{"n_layer": 8, "d_model": 192, "n_head": 3, "n_kv_head": 1, "head_dim": 64, "d_mlp": 512, "vocab_size": 4959, "activation": "swiglu", "norm": "rmsnorm", "norm_place": "pre", "norm_eps": 1e-05, "positions": "learned", "qk_norm": true, "attn_scale": 0.125, "bias": "none", "tie_embeddings": false, "parallel_block": false, "init": "normal", "init_std_qkv": 0.0549, "init_std_o": 0.0, "init_std_up": 0.0549, "init_std_down": 0.0, "optimizer": "soap_variant", "lr": 0.00548, "beta1": 0.95, "beta2": 0.98, "weight_decay": 0.055, "lr_head": 0.0103, "warmup_steps": 33, "schedule": "wsd", "decay_fraction": 0.561, "decay_shape": "linear", "final_lr_fraction": 0.1, "batch_tokens": 65536, "seq_len": 512, "doc_mask": false, "train_tokens": 208200000, "steps": 3177, "dataset": "wikipedia_en"}
Each number is 128 + 24 x the weight over its row's rms, rounded and kept within 0 to 255. Layers, rows and columns count from 0. The size above them is the row's rms in percent of the matrix's.

# layer 5 attention query, 192x192, rms 0.133, rows 22-30,86-94,149-157, columns 0-191
size [ 99  98 111 125 120 109 102 116 105  98  99 101  99 104 107  87 100  88 109 100 100 104  97  98 105  90  96]
[[127 102 127 152 156  99 147 144 137 124 133 135 159  97 133 129 134 160 149 150 163 162 111 143  98 116 143  97 137  80 100 107 169  82 180 106 137 145 133 135  71 120 137 140 137 148 107  79 112 148 111 112 153  99 149 147 129 137 128 148 128 152 152 110 147  68 107 109 137  91 113 103 118 142  95 147 152 105 100 134 132 125 142 167 143 139 152 140 107 135 123  82 140 140  85 146 164 116 140 167 122 151 135 124 103 153 166 151 135 115  77 107 165 129 124 126 148 106 126 126 132 156 157 132  93 137 133 130 129 135 104 145 135 109 128 147 154 151 130 134 134 130 113 136 138 150 118 147 115 117 161 118 106 101 122 172 163  99 160  83 108 132 133 160 161 137 128 119 142 123 166 117 106  92 166 151 144 134 113 105 151 116 114 178 117 115 189 196  91 157 157 172]
 [126 126  92  91 120 139 108 102 152 146 149 130 135  93 148 126 144 111 133 140 115 101 148 134 149 100 153 108 125 116 140  78  99 103  85  95 148 143 134 150 147 130  99 167 143 125 104 122 100 101 106 127 126 150 130 170 139 157 176 143 135 138 110 138  97 115  54 117  94 139  94 115 108 107 115 122 130 110 159 128 104 134  99 162  90 108 119  96 159 169 137  84 180 125 132 114 138  68 149 155 122 136 170 107 123 144 155 125 168 119 116 140  78 130 117 159 151 150 160  95 152 130 129  98 129 184 121 158 132 128 100 113 121 121 149 187 128 124 132 104 127  80 158 105 138 134 122 123 135 100 160 124 125 101 163  62 119 137 110 115 110  98 130 106 129 149 145 121 130 102 100 132 165 151 101 106 157 144 142 121 121 163 164 138 131 131 122  92 120 144 120 107]
 [ 77 116 107 149 112 137 160 152 126 154  85 141 114 126  88  85 109 114 130 158 135 138 140 100 111 130 102 100 163  78 117  93 110 105 171 131 102 134 128 154 147 131 121 149 127  94 113 117 163 124 132 150 131 133  56  96 110 136  97 168 116  97 112 118 117 136 157 106 113  93 141 166  97 139 126 152 138 140 126 146 127 151 108 155 105 111 157 154 127 115 132  97 163 157 131 162 127 169 119 104 121  92  93 150 157 128 153 177 119 146 105  95 138 161 146 135 119 136 100 122 133 165 109 142 144 146 106  98 129 120  77 129  96 128 139 131 174 141 128  93 138 131 161 127 136  91 126  96 165 113 114 133 139 145 103 162 120 148 105 123 125 133  80 140 146 118 128 117 157 161 161 172  81 169  92 138 119 138  80 103 105 144 107 145 111 160 121 158 156 121 107 135]
 [136 118 112 119 108 122 139 125 105 108 133 127  83 135 106 118 184 101 120 143  81 120 164 111 114 106 109 117 162 134 111 114 110  93 128 150 136 151 133 163 135  96  80 152 166  91 130 175 136 103 126  94  80 154  83 161 140 134 134 118 113 100 122 111 163 153 159 167 142 157  74 111 152 131 125 161 116  84 130 104 125 151 132 129  92 109 132 127 172 123 126 167 139 129 136 114  98 128 124 153 131 158  82 150 129 139  95 142 124 159 153  95 101 170  89 128 134 118 134 120 128 103 139 102 126 128 140 134 153 114 109 160 116 132 169  95 150 166 137 151 144  96 137 102 138 111 166 130 146  98 112 143 154 133  98 139 102 135 104 105 127 150 131 139 131 144 139 107 179 178  80 140 118 103  67 150 137 166 121 125 121  80 132 120 137 169 114  96 116 140 112 110]
 [153 153 162 152  70 109 119 139  96 120 119 124 136 109 122  87  91 140 120 181 158 121 124  96 119 136 100  98 138 105 172 125  88 175 105 181 129 141 125 140 179 183 124 113 124 127 115 105 130 164 121 126 108 133 118 143 158 107 136 105 154 146 126 103 120 173 124 154 123 128 151 156 137 112 128 124 159 118 129 128  63 103 105 144 100 142 168 106 114 112 135 140 125 138 111 121 110 154 119 123 145 105 144 143 107 125  92 169 115 157 121  92 145 101 117 128  76 138  85 136  90 152  96 131 123 116 112 113 128 115 116 113 129  94 132 156  87 130  92 132 130 131  60 114 119 140 142 125 129 112 150 162 114 115 150 116 110 105 130 142 110 165  97 145 167 145 100 108 100 121 135 169 126 129 122 146 119 135 105 141 193 152 121 117 118 119 138 183 181 113 105 158]
 [138 121 113 138 148 183 114 137 102 104 173 167 163 150 114 174 127 121 143 163 114 170 131 182 143  98 132 164 142 136 114 115 167 131 127 138 108 147  77 139 125 138 146 129  92 152 137 101 105 154  98 150  98 154 118 157  77 147 117 158 104  98 111 147 108 122 142 123 108  99 123  92 121 122 146 117  91 121 152 130 155 108  94 101 155 122 155 120  82 169 141  94 158 159 118 155 148 133 140 177 111 140  75 116 126  85 144 135 147 135 104  81 105 149 130 130 127 134 161 129 152 117 183 174 122 128 130 111  86  99 145 120 162 132  86 115 141 139 147 152 160 120 151 142  87 132 118 158 147 106 114 137 119 121 122 112 156 140 152 118 129 152 139 129 168 102 165 108 132 168 132  97 162 167 136 100 130 108 149 132 105 148 138 116 157 168 130 149 117 134 130 119]
 [138 158 148  85 123 134  86 117 188 174 109 104 131 102 143 155 108 139 106  85 163  97 160  73 104 143 113 153 113 128 150 143 116 141  96 110 103 150 159  90 133 146 140 168 127 142 129 163 201 145 105 111 109 100 111 151 144 159 149 157 113 117 112 152 112 121 143 122 132 142 144 159 138 133 145 117 101 152 108 150 107 159 121 124  73 120 133 124 105 100 113 119 141 125 123 106  94 118 132 133 105 129 116 112 152 149 134 152  85 119 140 122 123 117 119 134 116  95 118 107 137  82 155 146 160 143 128 115 122 119 138 141 121 138  91 150 162  83 172 133 102 116 136 113 116 123 137 139 147 134 126 153 124  88 162 131  95 151 127 116 107 102 122 125 100 126 124 105 136 110 136  94 106 163 116 106 139 116 165 125 155 181 153 104 151 154 138 113  82  44  80 140]
 [144 109 119 133 117 144 137  87 181 131 155 111 143 131 150 151  81 149 166 145 126 169 169 153 129 114 111 116 113 123 132  94 144  96 114  79 106 179 141  90 129 147 131  79 132 122 124  92  98 134 152 153 166 113  97 136  96 166 102 130 112 157 162 136 119  80 142 128 136 128 165 123 133 159 133 113 146  93 132 143 105 123 122 133 121  82 129  99 111 116 120  74  98 116 160 127 147 117 125 114 140 114 135 106 112  86 187 151 134  96 117  90 116 141 106 105 119  91 120 125 136 124 122 150 137 142  93 165 175 116 140 104 127 133  95 174 131 108 127 139 125 123 129 134  92 117 128 145 181 136 118 106 122 117 125 119 152 116  86 110 125 108 154 124 134  91 135 139 132 115 145 145 101 157 122 176 138  85 139  95 117 144 115 144 168  68 141 166 166  89 132 141]
 [112 109 125 125 118 105  99 136 124 156 147  93 109 106 119 117  92 142 136 137 118  62 129 131 149 121 114 116 103 148 115 113 112 165 136 129 154 146 137 119  88  92  73 125 127  85 124 116 160  97 129 130 147  84 162 115 147  96 139 123 145 133 107 112 142 102 127 129 131 134 136 198 141 104 113 173 102 102 116 144 134 124 159 160 160 139  97  98 149 109 109 156  87 146 114 100 128 177 112 127 127 149 129 140 106 142 176 134  95 148 124 150 115 137 112 154 126 177 142 133 143 102 143 161 123 147 164 140 100 102 141 149  83 134 130 120 122 139 171 131 125  85 115 129 149 153  73  85 128 125 172 121 101 138 111 148 109 130 135  90 123 125 117 121 120 163 136 169 120  77 124  70 150 146 142 130 153 147 140  74 160 108 121 114 140 143 120  65  96 133 136 115]
 [118 129 166 123 154  91 137 118 113 171 132 136 157 105 117 119 122 122 162 126 146 152  96 131 100 133 154  97 108  91 118 118 137 165 134  61 143 190 139 129 104 152  96 183 154 138 121  94 111 162 145 109 159 109 156 111 105 112  99  88 157 131 107  71 172  77 155 156 138 111 147 130 124 112 119 146 150 153  82 150 128 149 134 145 111 144 190 134 120 134 143  90 122 126 124 168 149 128 143 120  81 151  99 113 134 147 116 141 123 114  79 128 116 106 115  95 142  96 119 144 149 132 162  90  91 166 138  97 176 120 124 122 134  98 120 103 119 141 120 157  99 133 106 109  98  82 113 130 138 152 111 131 110 122 107 152 123 127 140 115 135 118 156 100 151 126 147 120 134 142 107  94 150 128 151 144 151 121 128 148 157 119  94 151 137  99 172 167 111 128 115 161]
 [135 109 107  97 104 130 146 125 144 154 146 121 118 101 106 134 133 107 123 109 113 109 126 119 122 102 122 110 171 140 138 117 106 101  77 134 129 123 109 171 128 112 109 163 138 124  86 114 134 112 107 166 123  97 127 120 100 139 175 145  81 155 119  97  87 110  64  74 103 160 125 112 132 102 100 161 124 123 191 139  82 142  89 136 138 130 124 116 142 146 130  82 134 116  97 136 100 116 158 129 157 126 142 118 150  96 104 160 118 101 147 145 106 146 103 156 120 135 110 107 160 167 120 103 117 158 111 129  71 142 123  81 104 113 114 129 104  97  65 156 134 137 149 139 162 141 132 144 136  86 114 122 187 113 144 133  75 163 125 104 144  76 100 105 143 129 118 101 140  95 127 130 148 105  86 104 112 131 130 126 151 119 151 155 118 151 142 115 123 126 124 135]
 [ 77 102  90 140 110 160 183  96 148 160  62  91 138 156 110  97 142 103 143 117 104 143 141 119 126 132 125 148 138  33 111 114 134  94 148 114 102 126 120 102 159 133 141 151 103 108 113 143 128 165 153 141 151 113 117  93  91 141 100 127 126  78 122 140 129 171 139 122 114 100 157 154 116 138 125 166 151 124 112 133 124 135 146 138  79 150 178 111 123 181 106  96 152 194 139 160 125 135 136 141 139 103 118 102 130 165 155 147 101 150 105  90 146 149 157 144 115 110 112  94 135 122 142 127 127 162 121 136 154 156 102  93 129 114 127 144 124 120 156 114 118  95 163 122 128 107 160 103 123 125 135 117 146 124 149 144 129 168  96 146 152 121  88 130 167 157 120 152 150 105 124 137 147 146 118 147 129 152 119 121 128 142 134 161 169 127 135 106 115 114 160 138]
 [124 116  96 157 134 133 127 159  81 116 163 129 132 163  99 156 170  94  92 137  98 135 206  99 129 136 145 139 127  85 127 133 147 118 129 127 126 151 129 147 157  94  47 142 138 150 117 164 154 158 146 102 123 131 145 151 150 145 123 164 129 105 148 123 127 155 145 139 161 152  86 113 152 125 117 165 128 134 123 127 116 158 131 167 123 136 131 109 142 140 120 132  87 162 141 123 130 110  99 124 168 166  91 143 150 103 115 118 119 125 167 118 104 113  91 142 114 175  97  96 139  93 114 129 137 135 149 122 148  74 122 200 112 127 128 139 143 174 146 133 116  96 115 109 103 134 131 154 136 119 127 121 160 127 137 154  83  96 111 139 112 121 119 135 147 149 142  75 128 142 141 103 112 164 119 172 129 113 147 147 119 100 148 128  97 131 142  86 139  91 107  96]
 [154 187 184 127 103 118 143 148 117 107 145 104 110 115 128 106 104 116 118 142 141 120 153 125 116 143  91 162 139 130 140 141 113 156  82 107  96 154 120 120 121 168 150 105 108  92  95  59 110 151 146 107  83 123 131 153 113 134 152 149 170 170 156 117 142 147 120 105 103 113 168 138 124 103 150 135 114 173 123 130  84 137 132 134 104 128 152 119 112 114 151  87 103 139 131 106 131 118 127 126 129 128 138 144 185 101  95 136 137 118 158 121 103 125 133 127 103 152 102 133 114 141 119 155  96 113 117  96 152 119  96 100 152 107 119 102  67 122 138 121 144 108  96 102 118 104 120 131 129 102 128 138  95  89 145  72 121  92 123 146 118 150 125 107 153 166 120 107 105 102 131 160 142 154 129 117  95 124 133 109 113 104  93 157  84  67  72 138 139 154 100 121]
 [134 116  93 123 178 168 131 138 148 100 188 135 128 141 162 161 161 142 143 163  89 141 132 109 142  87 145  98  74 139 149  97 179 121 146 116 129 122  58 144 169 116 123 124 107 148 122 108 123 110 111 124  72 121 107 151  80 134 124 167  86 146 153 123 129  90 136 106  97 126 124 104  98 130 131 123 125 156 133 116 118 128 107 144 171 153 146 120 114 141 145 104 132 137 112 162 133 171  95 146 142 112 109  88 147 116 137 113 154 160 125 146 126 120 159  96 118 113 148 129 166 145 152 148 130 141 105 125 139  85 149 123 139 104 103 163 109 157 143 126 128 138 170 129 144 164 112 156 107 112  89 128  75 142 115  94 116 104 145 117 130 135 118 139 163 120 142  93 133 152 128 128 114 110 132  92  93  97 125  95 139 126 139  85 125 136 109 119  77  69 115 140]
 [148 174  88 117 114 128 110 150 169 144  99 142 130  74 126 129 146 130 120 107 134 132 132 110 113 136 141 129 142 134 172 153 142 145 156 161  88 117 122 129 179 141 142 147  92 137 157 133 152 130 116 124  97 136 124 112  95 163 128 138 126 139 160 143 128 129 187 131 159 158 123 114  98 149  71 174 148 176 151 124 177 129 113 140  86 136 108 146 116 104  92 136 123 127 137  94 116 101 117 111  94 138 130 139 136 152 144 104 142  84 122 131 114 110 134 139 130 103 127  98 132 116 160  92 156 149 159 158 135  71 134 101  71 135 126 116 162 121 160 145 132 100 123 143 150 116 119 157 154 152 106 165 127 133 169 112 108 180 144 152 142 118 127 156 135 158 135 113 109 126 140  97  70 158 147 122 154 116 123 114 133 167 139  89 162 160 106 126 131  87  98 166]
 [141 119 135 135 108 141 163  97 129 136 137  79 129 140 138 158  70 158 135 149 155 174 178 122 133 149 120 138 139 124 135 108 103 154 103 115 132 163 124 108 100 137 112  89 161 113  94 132 127  90 142 154 157 158  81 140 131 125  90 163 111 120 112 163 137 140 121 116 121 122 139  83 139 156 118 113 106 125 144 109 129 136 118 128 125 120 121 115 128 112 157  94 132 144  83 136 148  89 130 131  82  85 114 116 127 112 200 100 133  94 139 111 109 113 141 119 161 123 112 147 121 100 108 152  81 111 103 168 166 116 134 113  76 111 108 116 133 131  88 114 116 111  77  92 116 130 161 130 146 117 129  98 157 174 116 101 150 142  99 143 128 143 142 139 127 124 152 160 135 103 148  98 152 168 150 181 136 103 137 141 150 165 118 129 174 101 137 162 170 132 104 157]
 [119 125 150 132 101 114 149 159 139 169 131  84 128 103 113  91 150 141 113 147 149  73 110 110 123 112 117 107 135 164 112 100 139 168  93 150 132 112 121 130 104 144 117  84 133 107 133 130 125  95 162 143 159 106 158 103 143 145 143 130 142 114 138 139 149 115 121 105 117 160 118 146 126  86 124 141 171 156 143 129 119 163 160 155 160 119  89 117 141 114 156 132  89  96 147 141  92 164 139 140  98 181 159 123 121 133 165 100 171 163  80 150  94 103 132 128 129 121 110  92 173 155 130 141 112 176 167 174 139 101 130 136  98 127 145 115 135 123 144 128 152  93  92 106 171 102 135 165 106 125 145 121 137 203 147 142 115 120  91 119 118 157  97 160 145 143 112 168 101 103 118  70 141 116 111 130 123 111 110 124 139 119 148 117 100 136 118 132 143 151 153 134]
 [135 140 133  89 120 126 174 127 139 123 126 183 127 117 113  84 110  88  91 151 132 112 122 116 101 135  87 100 134 140  94 166 113 155 133 120  95  69 121 105 135 168 186 122 123 118 105  76 110  89 133 115 101 135 146 103 171 154 138  93 141 139  77 125 102 153 105 129 134 122 102 131  79  98 144 121  78 136 109 111 115 117 138 146 126  95 140 117 128 136 135  81 151 121 117 119  85 123 119 106 139 118 109 102  68 106 109 102 137 149  68 157 145 107 129 139 136 116 142  94 128 131 138 170 111 123 136 162 132 145 109 119 119 140 133 140 125 131 124 115 124 123 146 153 148 166 153 145 133 169 145 129  81 148 135  90 149 143 108 130 113 147 109  96 141 135 143 145  78 135 140 136 133  89 123 154 150 153 137 121 162 102 133 133 149  83 102 178 165 101 111 104]
 [142 167 133 152 154 102 127 113 112 173 131 133 151 108 127 127 150 133 158 127 152 137  90 148 111 104 152 116 136 112 144 127 141 163 149  66 118 175 137 143 116 132  92 151 132 111 114  92 101 172 122 105 151 120 120 109 120 116 128 105 149 103 115  81 199  55 131 128 118 113 127 127 132 121 111 145 155 127 101 150 144 144 124 148 119 139 182 137 107 140 129 107 143 140 117 176 166 122 142 138  89 126 104  97 147 150 121 143 112 121  95  79 123  98 120 100 140  99 113 136 121 131 175  81 109 166 140  94 185 140 121 142 146 104 112  96 134 148 136 171 112 150  98 119 105  95 115 117 138 153 119 157 111  92  96 145 108 117 135 120 148 112 171 113 132 144 143 111 150 155 129  96 129 132 173 146 147 120 137 146 145 131 108 161 111 118 168 183 120 115 118 175]
 [119 102 110 113  97 139 133 123 134 160 160 135 112 111 122 133 154 109 108 108 113  98 135 126 140  98 134 113 172 119 113 120  73 103  92 119 114 111 142 184 139 115 117 133 132 123  84 107 126 114 108 156  90  94 138 129  96 143 176 167  92 159 126 113  94 110  55  68  93 165 128  99 126 127 101 139 126 132 181 132  72 148 105 148 130 126 127 118 148 145 131  78 159 149 109 115 138 106 150 137 150 124 150 109 123 110 123 149 143 116 142 142 112 161 101 161 132 116 119 120 165 146 121 118 107 162 118 120  79 159 146  87 129 133 132 122  97  94  68 151 122 107 138 154 140 151 119 134 131  99 100 129 181 106 145 122  82 153 139 119 143  80 105  93 137 117 138 108 144  88 115 145 149 104  85 114 124 128 120 144 130 109 160 153 108 150 143 118 108 133 140 151]
 [ 79 101  73 145 135 154 151  93 138 140  85  83 138 153 130  91 143 129 146 113 105 149 153 140 139 118 111 142 132  64 123 122 119  66 169 133  98 138 144  85 167 132 133 142 106  95 101 139 136 155 143 147 152  88 104 109  91 112 106 134 121  96 123 139 129 154 154 134  97  97 149 149 109 146 122 170 155 126 132 139 133 168 140 134  85 137 152 107 149 169 125  97 150 173 154 164 129 114 130 137 120  99 130 114 134 177 134 149 100 149 120  82 155 156 146 143 109 105 104  93 139 129 151  90 122 153  94 139 172 150  92  89 114 114 121 137 142 136 136 116 123 121 148 126 125 117 164 111 123  87 143  99 149 125 154 141 124 161  97 140 142 111  97 146 187 148 115 145 131  92 141 143 154 164 121 133 152 146 104 113 118 138 124 167 163 142 132 119 105 123 149 135]
 [120 142 115 155 119 114 139 148 103 101 178 118  99 167 130 127 169  87  83 130  92 137 191  98 121 129 148 124 123  89 132 108 162 132 115 119 123 159 130 156 148  93  57 116 146 130 116 148 132 160 143 121 112 121 138 136 163 139 124 158 129 132 136 130 147 147 154 141 144 144  69 104 128 115 124 169 136 135 126 135 101 138 121 162  98 104 135 116 130 127 125 132 114 158 177 114 120 105  92 134 164 154  78 132 144  83 100 121 128 135 166  98  98 131 107 161  86 171  99 101 166 112  95 132 135 149 161 130 160 105 111 165 120 101 134 146 129 170 162 161 127 119 135  93  95 140 138 151 122 132 147 137 148 134 133 131 105  99  96 130  94 130 116 141 147 161 142  84 138 133 137 130 112 158 116 164 139 121 112 125 117 110 138  96  81 109 127  73 143  81 133 102]
 [155 188 172 135 114 103 132 136 103  87 146  94 124  95 146 118 115 136 107 162 154 119 147 119 124 116 108 192 127 134 156 138 115 155  87 123 110 152 113 126 125 133 147 128 135  90  84  89 121 157 135 109  84 144 148 157 111 136 146 137 140 157 147  98 148 140 130  98  95 120 152 143 138 100 139 123 143 155 136 135  97 153 118 142 105 143 163 126 116 116 161  95  96 139 110  95 133 105 110 117 125 110  95 148 163  98  90 145 113 117 154 103 104 133 116 102  83 148  94 153 109 119 113 133  94 108 115 106 151 104  89 125 127  86 116 123  58 130 129 114 130  92  77  91 121 108 115 117 133 114 128 126 108  97 136  85 111  82 123 150  96 146 125 130 146 161 122 103 111 104 129 142 131 155 135 115 101 126 113 128 113 119 118 151  62  68  80 137 147 150 101 139]
 [126 117 102 130 158 159 120 135 145  88 176 141 118 157 138 173 161 131 181 151 103 160 157 113 146  92 148 111 109 147 155 122 179 110 162 101 144 138  56 139 151 107 114 124  97 150 121 126 132 125 116 130 100 118  98 152  63 116 127 175  88 129 149 136 132  91 143 106 104 133 127 121  90 122 120 126 104 158 136 121 140 132  77 123 183 153 154 111 120 125 136 127 154 159 117 170 145 155 127 155 148 107 109 110 159  98 136 118 150 163 129 141 129 128 162  99 123 113 139 127 179 135 166 166 151 136 118 121 133  92 160 133 129 100 128 130 123 152 141 130 146 124 147 143 137 159 110 178 109  95  94 138  84 133 113 115 118 113 143 114 144 128 125 120 149 135 146  73 140 146 135 129 120 128 127  77  90 104 158 101 125 110 118 104 135 166 130 107  81  88 132 135]
 [140 162 119 122 120 107 124 143 163 160 116 142 133 102 119 118 140 114 119  97 145 129 137  99 111 128 144 135 129  93 147 159 151 151 147 129  83 115 127 121 154 166 161 152 123 140 149 134 166 140 132 112  98 145 124 109 110 171 130 135 109 147 163 147 126 123 176 123 158 157 138 112  90 147  80 159 153 171 155 129 160 118 102 140  77 165 130 143 108 113  99 114 126 107 152  90 117 116 103 131  95 135 118 115 136 164 172  91 153  70 120 134 123  91 132 146 120  97 129 115 150 122 156 107 160 151 165 149 135  74 140  90  65 146 151 122 143 116 156 156 125 102 128 133 132 114 136 146 155 148 112 181 125 136 153 127 126 177 138 157 117 112 115 147 117 154 143 111 125 112 139  71  82 156 157 119 141 128 117 109 142 170 137  92 171 147 104 131 123  75 104 146]
 [124 102 130 138 137 157 136  93 127 120 172  97 100 126 143 130  92 155 134 144 128 172 188 108 120 119 131 120 157 107 123 103 103 122 100 118 126 159 155 129 105 140 114  82 162 102 117 156 141  99 130 155 145 162  72 161 130 123 107 152 116 125 106 151 142 149 128 150 123 142 154  80 127 147 117 104 108 128 137 116 106 141 135 135 116  98 118 109 136 111 148  96 124 151  97 135 135 113 143 132  86  61  97 137 122 108 157 122 126  88 152  98 126 116 126 110 159 140  98 147 114  85 129 151 109 122 130 169 158 138 133 108  86  84  94 119 118 131  93 119 107 109 106 112  76 140 161 147 143 120 125  88 125 173 125 104 152 128  88 145 111 146 152 123 127 117 153 151 122 112 149 148 151 190 134 174 138 115 134 110 168 170 127 115 167  88 162 165 169 130 126 163]]
# layer 5 attention key, 64x192, rms 0.162, rows 21-29, columns 0-191
size [ 65  98 106 110 108 102 105 107  89]
[[156 145 157 113 135 173 143 109 159 104 145 117 161 132  90  88 100 150 118 150 145 140 130  93 147 163 122 140 127 135 123 145 155 104 122 164 129  72 127  79 139 136 131  50 133 146 136 112 125 129 104  99 105 117 111 120  91 133 110 130 103 138  79  97 137  93 128 116 170 121 143  87 102 105 135 139  83 167 120 128 168 137 119 108 157 102 157 128 131 136 189 104 140 110 135 144 108 118  97  72 146 163 114 154 134 144 122 184 119 150 130 139  90  91 119 150 105 152 117 108 149 117 161 121 137 127 149 130 111 179 141 136 154 137 116  88  89 124 120 127  97 120 116 113 102 140 133 152 106 164 169  96 110  99 137 134 133 131  56 115 127 131 101 107 109 106 152 131  82 122 123 126 155 135 127  97 104 153 138 103 138 124 104 142 143 140 139 147 158 116 125 142]
 [100 174  79 133 129 104 134 142 151 127 128  87 162 146 146  84 105 129 115 105 107 135  86 152 112  94 134 109 146 128 113 132 152 102 143 106 107 151 126 174 142 100 111 147 103 106 111  80 143 177 150 156 114 104 145 130 133  85 105 130 153 118 119 145 106 153 137 108 174  93 101 133 131 125 140 124 154 131 136 133 164  85 135 128 130 155 115 143  66 118 119 119 135 120 111 143 126 129 173 157 103 119 145 158 121 100 155 143 184 123 110 164 149 117 119 107 171 138 146 119  90 134 118 127 102 168 131 124 125 170 141 130 113 107 131 135 129 117  84 113 142 142 132 108 132 116 132 163 172 142 111 143 144 103 146 128 119  95 126 104 130  98 129 139 194 176 134 114 127 139 148  88 156 170 140 144 139 134  94 126 112 153 139 147 114 138 107 186 157  98  84 179]
 [112 110 100 126 142 122 148 122  79 131 136 139 116  78 122 121 116 140 151 127 102 102 150  74  93 140 140 192 134 114 142 109 109 122 152 124 146 119 151 148 124 153 129 127 127 148 122  76 166 106 128 156 104 138  88 173 101 105 135 127 164 102 105 106 115 122 112 103 149 185 106 127 142  80 102 103 121 104 123 122  90 109 114 102 130 112 171 143 129 164 129 112 145 118 141 152 100 132 144 125 154 148 162 112 120 133 137 156 119 109 134 138  75 120 152 123  64 137 153 113  88 154 160 128 129 108 138 152 111 174 136 105 129 123 179 135 141 121 149 134  76  86 126 109 158 142 119 124 130 105 116 100 138 165 120 122  90  99 117 127 148  85 108 152 131 127 137  83 152 133  92 153 118 148 136 122  88 101 147 123  89  79 146 185 124 111 123 141 118 104 142 140]
 [ 58 127 177 152 151 145 143 119 128 117  86 157 104 121 127  91  92 175 151 106  98 167 140 110 139 110 136 118 134  52  88 121 122  85 133 103 102 134 143  98 131  88 131 117  96 120 120  93 170 109 147 105 115 107  95 141 178 120 138 139 102  83 131 147 120 119 107 140 151 123 151 124 124 119 135 147 174 145 144  91 113  83 119  94 118 119 161 185 136 117 109 161 140 171 120 154 105 134 168 116 154 139 121 136 145 107 105 159 122 117 137 147 104  99 164 138 115 131 148 125 141 122 111  69 139 141 139 150 139 111 129 133 126 121 161 163 128  96 127 116 103 108 117 106 147 180 121 103 150 116 106  90 127 171 106 105  79 126 137 146 168 125 129 134 122 107 120 146 104  89 107 141 140 158 129 149 116 106 111 153 101 126 135 121 145 156 125 145 118 108 106 135]
 [132 113 108 117 125 100 120 162 129 151 148 140 121 134 101 174 137  96 111 158 124 121 158  90 161 126 147 143 128 128 130 123 118 134 164 139 135 143  76 154 181  81  81 120 118 140 168 138 135 122 134  77 165 163 154 108 133 114 126 135 131 134 154 128 178 143 149 129 144 124 123 123 126 157 125 166 117 109 117 109 129 130 133 161  87 121 148 146 145 170  96 143 148 110 136 112 122 151 144 129 119 176 129 127 196 111 110 143 118  88 140 171 161 129 120 178 133 115 114 122 141 113 117 119 136 133 138 135 117 104  99 144 132 155 132 148 131 187 151  77 122  82  76 111 151 134 138  86 122 141  80  95 118 152 107 123  96 141 120 137 147 133 130 120 131 133 107  74 107 181 119 150 119 139  95 116 147 143 140 158  94 123 129  79  78 118 117 155 123 129 165  93]
 [149 153  90 112 124 113 115 148  94  98 151 136  97  99 142 114 144 112 108 190 159  96 126 113 103 149  83 146 150 133 170 115 100 132 150 138 150 148 114 163 156 100  95 155 138 134 137  77 154 146 180 104 153 166  98 131 150 132 137 112 131 139 138 142 121 152 132 154  98 104 140 105 158 124 143 139 124 143  98 136  85 141 143 152 121 143 156  84 119 104 139 127 121  96 118 107 166 159 126 158 162 104 116 112 202 109 113 140 132  92  96  71 125 145 122 122 127 114 108 127 128 134 176 159 130 109 109 129 127 128  99 151 116 154 142 104  84 101 142 126 123 116 126 143 140 144 150 123 103 105 114 110 109 154 170 123  83 135 121 126 134 172 179 129 141 131 108 140 125 118 173 168 118 154 131 116 120 121 141 115 185 115 115 145  86 105 115 173 162 127 111 104]
 [120 104 115  99 162 135  91 179 170 154 128 100 125 138 131 151 115 111 140 145 118 160 137 138 112  80 121 105 156 138 136 155 118 121 115  91 144 129  94  95 143 119 122 140 127 125 122 120 126 164 118 148  88 114 104 139 148 137 147 158 135 114 139 122  84 123 142 112 146 107 136 118 135 112 113 114 121 156 155 170 131 112 102 114 128 139 138 125 148  95  94  98  94 167 135 147 124 156 123 113 131 124  91  74 132  99 107 161 146 124 143 157 157 117 139  91 151 143 136  99 141 149 184 108 105 132 135 139 105 151 134 126 161 108 110 135 152 199 178 123 128 107 120 177 122 142 120 126 145  84 118  78 112 144 174  80 133 153 140 117 134 167 164 184 125 142 166 115 123 198 129 164  92 106 145  94 111 114 148 123 132 126 103  84 128 129 115 142  85 129 136 123]
 [ 93 126 121 114 137 134 119 116 140 130 134  90 147  77 142 109 127 126  90 101 115 146 121 105 175 102 145 108 168 130  67 148 102 117 128 105 109 138 109  93 179 167 144 117  78 133 112 144 153 135 140  82 107 138 144 110 164 132 174 113  78 172  94 182 105 126 176 126 135 102 126 124 149 119 140 107 129 157 153 172 146 111 143 104  85 119 119 122 165 149 113 137 127 141 103  85 170 116 145 119 129 125 123 176 109 103 125 166 135  99 116 152 156 138 107 156 124 103 136 142 163 140 120 127 140 129 121 146 168 138 103 165 104 141 124 141 146 127 116 136 146 142 117 135 129 117 101 139 169 124 103 162 112  87 122 131 129 142  97 126 170 157 145 109 119 161 139 152 116 120 135 104 114 130 151 141 121  86 106 115 145 173 148  95 142 140  95 138 120  78  81 166]
 [102 134 112 137  90 152 118  74 108 115 125 128 103 134 170 160  82 136 179 123 122 136 148 107 163 134 163 122 124  93 156 136 120 150 150 126 123 120 100 113 111 179 113  95 133 137 126 143 126 103 135 130 164 117  28 123 149 176 132 143 111 131 166 170  88 116 106 155 144  80 121 105 118 149 143 131 125  92 159 146 113 161 113 132  85 106 117 136 120 111 120 147 114  86 144 143 160 113 109 154 114 105 163 141 128 112 113 149 137  78 101  93 132 117 154 117  93 122 122 137 103 101 128 119 100 133 103 146 161  88 113 134 108 136  81 107 135 123 114 151 140 105 147 127 122 167 112  98 167 111  89 122 137 181 124 140 139  99 112 145 105 128 124 113  94 107 126 120 133 118 134 135  96 103 125 121 182 138 140 156 140 143 148 111 124 122 177 157 151 145 155 124]]